{
  "rope_theta": 71000.0,
  "init_std_down": 0.0,
  "learning_rate": 0.0136,
  "lr_mult_down": 2.0,
  "max_grad_norm": 0.5,
  "train_tokens": 318100000
}
Each number is 128 + 24 x the weight over its row's rms, rounded and kept within 0 to 255. Layers, rows and columns count from 0. Numbers have three digits each. The size before them is the row's rms in percent of the matrix's.

# layer 5 MLP gate, 448x160, rms 0.23, rows 6-19, columns 0-159
105:122125120077137155108135094127160117085125146132127168139136089099126128164151128132135092156085136102125157128095117148123130154121123142172116108176120132124140103092122122075125098120147118134174099077117133120125116142136139159099118127116153151174121114147128124107137103107154161161128079137165098138114089125121122097097165137158104160118114126072123194134108124127095126132111126139148139133087087178109159167159112112159074113140143135153124130141129134097120151115162131
099:100144136120128120145116144127084120136129102169144121152117075115094168173170139105137064129124115123132115127139106103114133135080165104159145107160144129129131114054141127127163109170149152154096119149165138163132152159150152139104138124125153138144122157130162146140129120110131151140127137176118075149159154138093091115150113154127113102161153094110138145106163114115091172143138147131164146158081134100144150092129123080149147110123142130145166137120157120114138139139160121
098:116081217159129115134146170111107185111122130132070145164102110121111119144149132196116130133147119127128151099133126142184085121121091166100144120150139172126147123137169123164162120127129138116157124099106088130122106110140114144106113124127147164148131128157071098128068140174129125120101116131102146105105121121149166157128096130102132141131097122162102133128157130118122089139133125142107089113106133136161138118106128118121147107121111152130110107112162181125137132132132117
097:110142129082125128134154124069120100110126136138152174134161161127158121101137079149161138134107172115102141100189171156141090169144124140107127151106103133092119146140098135157089136137063158172114107128139140092152154121084126114140124102106154161139144142138124188116105110108113068127132123126151129150154114093143100136094160135101139086094136125100169130124139143141130133096106149144106109171148166131090159139133118102140113113111106134138135115118128139101121126138129139
103:099117145144167163065136143129118114147134115135144125140131138112089096120089140107132142136105147144115122129145108126112112164149112144142196131110122119155100094100165134145153143156154134163103151095152128096130117197137148101130165103121126151137126118106128119102136156112127121129122117124092203139155100147128158120121077079115147119153164086121141121136071142142137090104111151165138126125091151116127111133146192104142121079164122142111119163112126103102114112116129134
104:121104126159165181113102174109139143126131130111124137123153107154135120159083175131110135110139144122136172059107141130107138114097135154105116173134131118154097108134137103137131134164124128138082101153136103123129150094127131121152115169126113124102138138131127133092182117135148158072113150127129158123126133126095124124133146141153091164111125149131128130028113116123159126146138116129149138111149090120107080146109130072161079136127092093100132158145113132141150158123139113
098:140120146120129078125120104103142095134120146145141086119179146105134152134150153154122151138118152079112139135151109121087106095107134150065133114092104118081119183115137107141102075150138156151100101148161144099164152127132139127118101176165100135120129146148117128102113125091140142129163106137122119123163140137147105141131142093147127112084135103162115101125166079155127128137148159112130122133085114121113100118087102114168069099152096121130114129172133140163137140108149151
102:093131118106129097151107099101097123148129110111109115113152146100109156153145113126097115124086109134114206186140156121131117109101061120113120133167110133131092084138134094129119134162141157136136113151125089172165121107098143090136153149107151131134114116156067142086115156142146106157169137121143115108113127139104080162141135112113133114129147126168179118129110173099135104084130159128143113136075122121149108117111138128122165141142129107104137128096131133099098138162130121
101:170118132117157104143136119147111098162116098108181114141113104129144150166130117130107111083145156093111137165113156137151144087124102130145143106078109146142099104154109124108126122148098149102126127124118149095102119105118128076104145105108141139142149173123113098073145145148155132121136121145137145153120173100106187125111110099115153080093115158075144112153129147095111145126139166100056128098114144126116118155110134136139150173164140119105132146085114136137109166148142137
101:099143115122145087148106105151123139101128121174142124150148147113128142149115115136112117109088155097100114096092109087112091130150130097128127126129121123134138097129137161110146150137138141159130130139139082125114172151140120127092139102088097129152162151135115141080140157137139136109110089105123081140117131159092142125165121136134113185117144137089142124170173091172133162131161156117115151123121105077139135079114109130114089125115140172177153188160124132085120088128113126
086:097127163141153115105105097145106156098134148218130131161140161146069139137114104130174129114108136143146129137120171112117135143129199139072092148158120105092113114083162140120170113115159113105123152132111139145111117122150141158132154103140126163126141132093135139130135097122137112110147152122127133118106162150111105138163124111160112110157109136127089167138120128090145166077141133122103142134111116135125121116139096114149131176158122138095134153156144102068132118154126102
103:135126160141145125110108125125082194130149077139109132132131124120119154130083125133122072121161130146114131131118115129169151127118154125105134124138105120122111129138123085133131157148130104138116145151117106142098116098111120101156184127146102113112077145147125139149129110103170140132133096131153154141160153149132106129123111127140122084077174146114131087110157109123132128185110119087115154095089121193163106113141087118133088095159149122152132133093137090141079114083144101
102:100136118144125140110119151171151141159121105105144137119134145106143119149137114114131142174085147117106131130156117127150094088105148097132109147128091099131119155117111155111160100163125163188091165119143126119142160136116162089178104101144150115115143134157089122124166112150171111114140159124089119136117131147150115154138134121103102084152129124129154119126143150085114142121162117138130145148093093169160148121144195105122167081165105090126095122121130135105170118176103136
092:136157122101109142114130137155090135083113116105129112154151173161140129120082082123113139104123097120144148120122189110113146136140100144145126108185119113089118129112126145164133122123135131120144169111154119137110114119085179169165152115104155083161106118140096106109118107125111138139175098147097160130155173125112096135168101135116131124051139152146099121133139126116136141171107098159165122119118152179106120117148120151088168137131120116115108148086121133106147126137155132
# layer 5 MLP up, 448x160, rms 0.221, rows 6-19, columns 0-159
105:126124116077153100103141106120154171087134133131151157152142128118126173119134062135152115131133190168139112147095127114099125123128177114163133149109119121123078081130125112095110148103112114147137127158103091133103127131147114172126131090114140124139139119134115101167162139138115129097103155118139124115106092102124126111143099132147109144133072150092123164135109144145147113116089135145119121089117144159088090092179122131132139125164164090186129135150156158145153141122111101
099:099135100130157136134088087146177112130129178095154138149130150121124114127112123105124160132177126124126152142143113144127119161109115085084127096109092174086126088143106143141099142110139115128126147159137163134139122132126128152165075149137152113072131141127097122144126138132141136097128101108153133136143092112153182112052141121112140136121111082162090084133134151150155135099126125120115116164128136134155103147134146106141108139152089153137097104151127079087085097122139135
100:143148133101159130122137087139153091090125104122118140132142130126098156095119131095160146131157138150142133134126146144150071106152137105128085129093127066095133145140094173148113148141147142132176153160181126133104120170108113100145145117133115133113135161098134174123087118103099135143152084153143189164121127158076091103143137149136138114109163121130130116109114126141105130115131169124150108110144102138088125110118107144127103164116140131129076131118101149108147192100111103
099:061179120149145125121123122096128123132131129096095128152141151157093171123180093154165122135137140133153074082111114118126111183126127113112098130114143144106147152155097173114114145138099149134158104115145147119155134169150139114141135127119114164117134155113137183147065129138132144139151127116169120142124135126127097112106117139113128131127120099143121099091166123171106106118137177157108088153150130087109128121105135094130179102089115100114144123165126146117129086162129124
097:117091119116149118144141141140082104165151173138116146153129157141119075153162085140160125146120122104133104077141135157074125117150138131152132124119099147142103098122136095079140123137123124176091152149126118146087165121116138104121125133119134141169115113109152115095150154103108113111142129136107108121134109112115147116155131121101103105166129070092124110111122099113148150130114096156148125213140133158153117144152121157115163079140113156089114070116124160135120127131091125
103:121160098122133113135116090137153155103166133089129137138148100072104102148140143095126091131133124098121152112122101091090142105145176123150141131178127106105146169178122124139157145146157138107168161081149148138147160150090111119100149144124096092148164129167113134105098112143109129179132139125102094114115106138145151125143132124107112125137108145156109054124168123117141138165120078131153134110149147108158134117122157130142101099111183163097145136133128119128125145145166128
098:155098106091112118107136122114148143111129086122098107110114134084094110118119156107157146149111087120112189157151146091143086094147139104112115151131144158098137149162105124159114144164097165108114092123119116136132103145152160115102154147154150149089131133164127092134163157142145093066140134106097142121093150104160130157087117106137119133128124106138139116099115113138139092120137114088107145148140126116175113163079107147117104130147161107131129157107100117170172108117150161
097:164094115114076155121101101147115085148145141134174137159145087121117084106120120129115176116170162170103133111078136132141092140151104148144135090110147146125177154119130147159161144118106131121136110106127161108045096119135151121137153136107126150095144112144074142156131160132145115134099183132127169134122161130135102092118139146150129135119111129163115129147126143146123100117101131123136117163074123148105133100144135165154132091116147139110112134154108173151139106123152131
091:120144113162117108120118098127123131123133153074123105124154098126164132107146097146106116170141155142178152140094155164093123130142113124136154120124126190145099119148093128107122127153113139134153148180113109090096115144146111139127123115079085151127156138117124111153158145120133107155085117122140125105156120135076151113171126128120160076109098167087158109142118118126182171113111130135099093173131111154151130131127132109100116165128084128131115148134167128110160167084139117
094:147100157148152165151174089117146133118138135136141126159136099177122115154144136112154111137116080125159123109099167151129139118137117073146101112138142150160124137144125088150096096106135091178113118077091169120104077133129143120148102137147134110110140161140131139136145134127156151135184161112099100101129148115146152154143153132168143129143141113078128124092120141131148125119126101133130093133115121172113083119087117145152084105187146121105090129110105132147156085133151137
093:124128169111142106122151065149133133105126105116137162135133147123058139129146148133145109137092114130151146142105166129100146151117153098116139135113141105116115118138133136168103137140140120134128172127096136094163084133164126142128151104108115111115103156140137175131153124110140167110109119128113133107151125145157073172102125129126115097134103191106114153143120139112125168104138160131146083112140126105120165141105041135153104157124131131121134144107100076148132112055121123
099:155106118094110115122130161104191121117106114132127114094104164146120127100152127101124170144168143113146124105157153089112081130155109135144160110150171138158137145141135123106113122165099129108087071086149201118144135138123116165108094143100144139141148111121134118092116108161152128156136115130155090113127147134089143168121110082112087132157116143118127139108136135145121170175127103112111118151137141149131086074108158160133163102133102142164116143123129134142161156120150107
098:095172096143152120135152113056122135149118083154146146138107151114078091100110094127119141142096135165123090044178099143064101100169095132119129162126154163096156129104126112112141100161121123126127116104155143148139120094161150132121129110092129085136123121118141091103121146120104105136136108107156157132111153127152139105127133105114135141123124170088109131127165118138173109142108104119132136120119134102120095146160129144117144115146143115156130071154150124133139128116148143
100:141156176114109146183140114135104170100122106142120129116151109160114107125117129121123145134150124137158105155181087140103139103135136141120101152158072150105139210148118127132105198088107095125118126164131137147130108154128098114127107099154124129115096129139112106171152151199113097136131075142152111138125082127115138129136129128153128152083108120114107120094124135141167140159117130119139110138112158134158146156133127166106162102096119109144126127103146123127139112110175149
# layer 5 MLP down (transposed), 448x160, rms 0.15, rows 6-18, columns 0-159
101:128112077100151081114114086117155155120086130124129149156155109104136139117152115131094103101125118143098140131074140147104145107144100155138141125094174116084086113124115137108103114096136149105107162125143141131132112158099139088101126127108139095128095122122098151141169150142120105135109147161155117088117075135119100152131163131161092131110145144110104144127081112125098137154124135159153132190109114139136128153145084086127060145087151125116106125113158142100166141134127119
098:137121168150109100154113114092141119146134140170108119118149169136122131101150168117092140108098141112180140133142077131119114118123113140099125112077109149124169064157134120171127171097143128139165093077132119145136131165119140124174108117135148119110108140119109115131134122131132143129148093136101133141126131130160129125106149115144134139098153116156124077126127149164167128154126109157154101144198172086111133154140136134159137166134131138173114127110098142142166071174141129
094:179117139130149125109117112155140137094154120110170168139142187132138176169131145116103122097131126132119168160118126111134134135082105107145166089120119134145176141175163163126151141115127113161118144133145086162077125134126160112111138128087132144152184123114081097143113155084115106141108133153134111162115152124109110128146137145136114148154123123119150101107131179132146126136139124093103073133123119099141128088158109154138125135119131114113096081113132166086119165135171135
101:133128222100168107127147151154121126104092169146129124114136127114136104078119142162160158136129150148136164121159137134143124133118129116094105132066116083141171124114158111165143129154100113125102122089181153128142135145123130121169105129108128149116146132161073130122162180098110144123103089126149163144160131111146161139149115137117157129112118107162113108132107143171099159152167118138150152116125094128173156128142125106112142148114141129111116162124142120096142132097126164
101:139133119155097102121130104182136119113105166107121105117129138100146131068147119115130145140100100088139130162079133140093137174139105101128120118158123083139145162180113142149108100101106089130118156142100138167139152079117155112155123147120131123093110123124067135143169150088123124140135141127134109143136143099117138176114127139133124155141130138138147133128083135127151104107158168136145115145177122100139176127091125116122138120116159131205149139102129128139119163076129161
099:092133139143108140106129107067108128151145159124064145089147143111175148128114122090114132171107094142094147174094138109132142107142106137166158114143114131141152135106114135156122119132138116160122111121116168156098138137127115087123141136119127143138095138162124136151135184135126121160146097119184160135139095162160118169087119127145111142185096159123152171109128136116149126149098137134125118140092130139109130153076124155122137148155107155131118153074128151105154172134169129
098:133118145122123136148119134139123088129169105117160119136108142125148139126155098119088095132107116159117152130138110096123146137101154125145106091116135074169096102134103100131135092165140099121198169141111118191103118109110122131102106126092153090159166102116146153077144121126142123111096116118141102113114120098143152104162102131162098100148146143107099141116071166152122108149122153137198142100121101117111125116108139114131096139151119136163176127123104130098091138143118100
101:116124151103096152095141127111071114138099133104113132122064178136139084106107109095090122092125120108171102158140108153145080139186144175136118115121109149120124134136163124165127078083126166119154132117128118099153119127108139096180102124107113124130119131122080163117140099128119125131180169153118111117105136155120095120112118111134103125102127133104088140115087124159123109155148097144093120140142108115133158135120116139096122142156121095124114111129103120084120083157096105
093:109121108095094143141112100129150140154101180167129171126146132117142130081075151083128132140152104162146110117132090148122139070125090145109168094132088078147138158116119143139175129182145134150114132119122120204106158096137123152145184136128155152137143140116076121145144129155112150133142137126106089161153127118119112113133131110127097134124121141149125124127094132169126106162140149126170141150146141146125100086163133121137156137106106152110140141081133152093143119126128144
101:106107126136111130104119147145128130102139088137111115108133097110175129140145122110155080137121143150122154151122177134174168070132143107122124120116180094136121145119120125116110122158132096158088174114150121112124126138142127130117116192108129141142111158080135174130119078147139136097149119109178122118117082095098127095108087100121120142129137113111125095111105112117142125131112124124148139131061100102118117141126144143125128100144184116092159126081133106136185167143120090
088:147180146086109092160124119105123089121107115103149111111128103095156155146092141178143129146147109097117127131098086153121129102118120076120127121160160125154109127156110124132154176178146125111145095082119122102155126134113113128111138137143140113150136096098105123120128144121135123160119140148134091127092091125128089155102148145119179134116180197151078119118104114113102111098106082134174116133121172124100107082098125132126135108155128117105127135104107106133147125102099148
104:119137090134116103140087169091116092145166140104094094152137132083127163204089098131094105122126130127119098149154146127140138125069099106145105104094136130146130123086130157132116123163134154129128140133141109130098140065118117168157155121148149152088097125107118148164119104098105103151120128083100171158154113122141117141092079143121151141123126129110129124154113102165135129079124093127143106124127142126093135135130093122094101126149115139135159124156091146095141149153137141
099:150125146121159159101121111094177152119115146164099132143114114126105105093158178141163105100061105126114114174182120115102127074149122101157149122108146143132108161122133110159117125129146122110132123098136145156158150119125117111108122144125147063116111158115121106082116119115108141162102065175180104115103141134136151097087152135121130120107135106111082146136115132149122134126124122141135103136123144139141143112161097126132135104118157112093066119123179133133110106140131092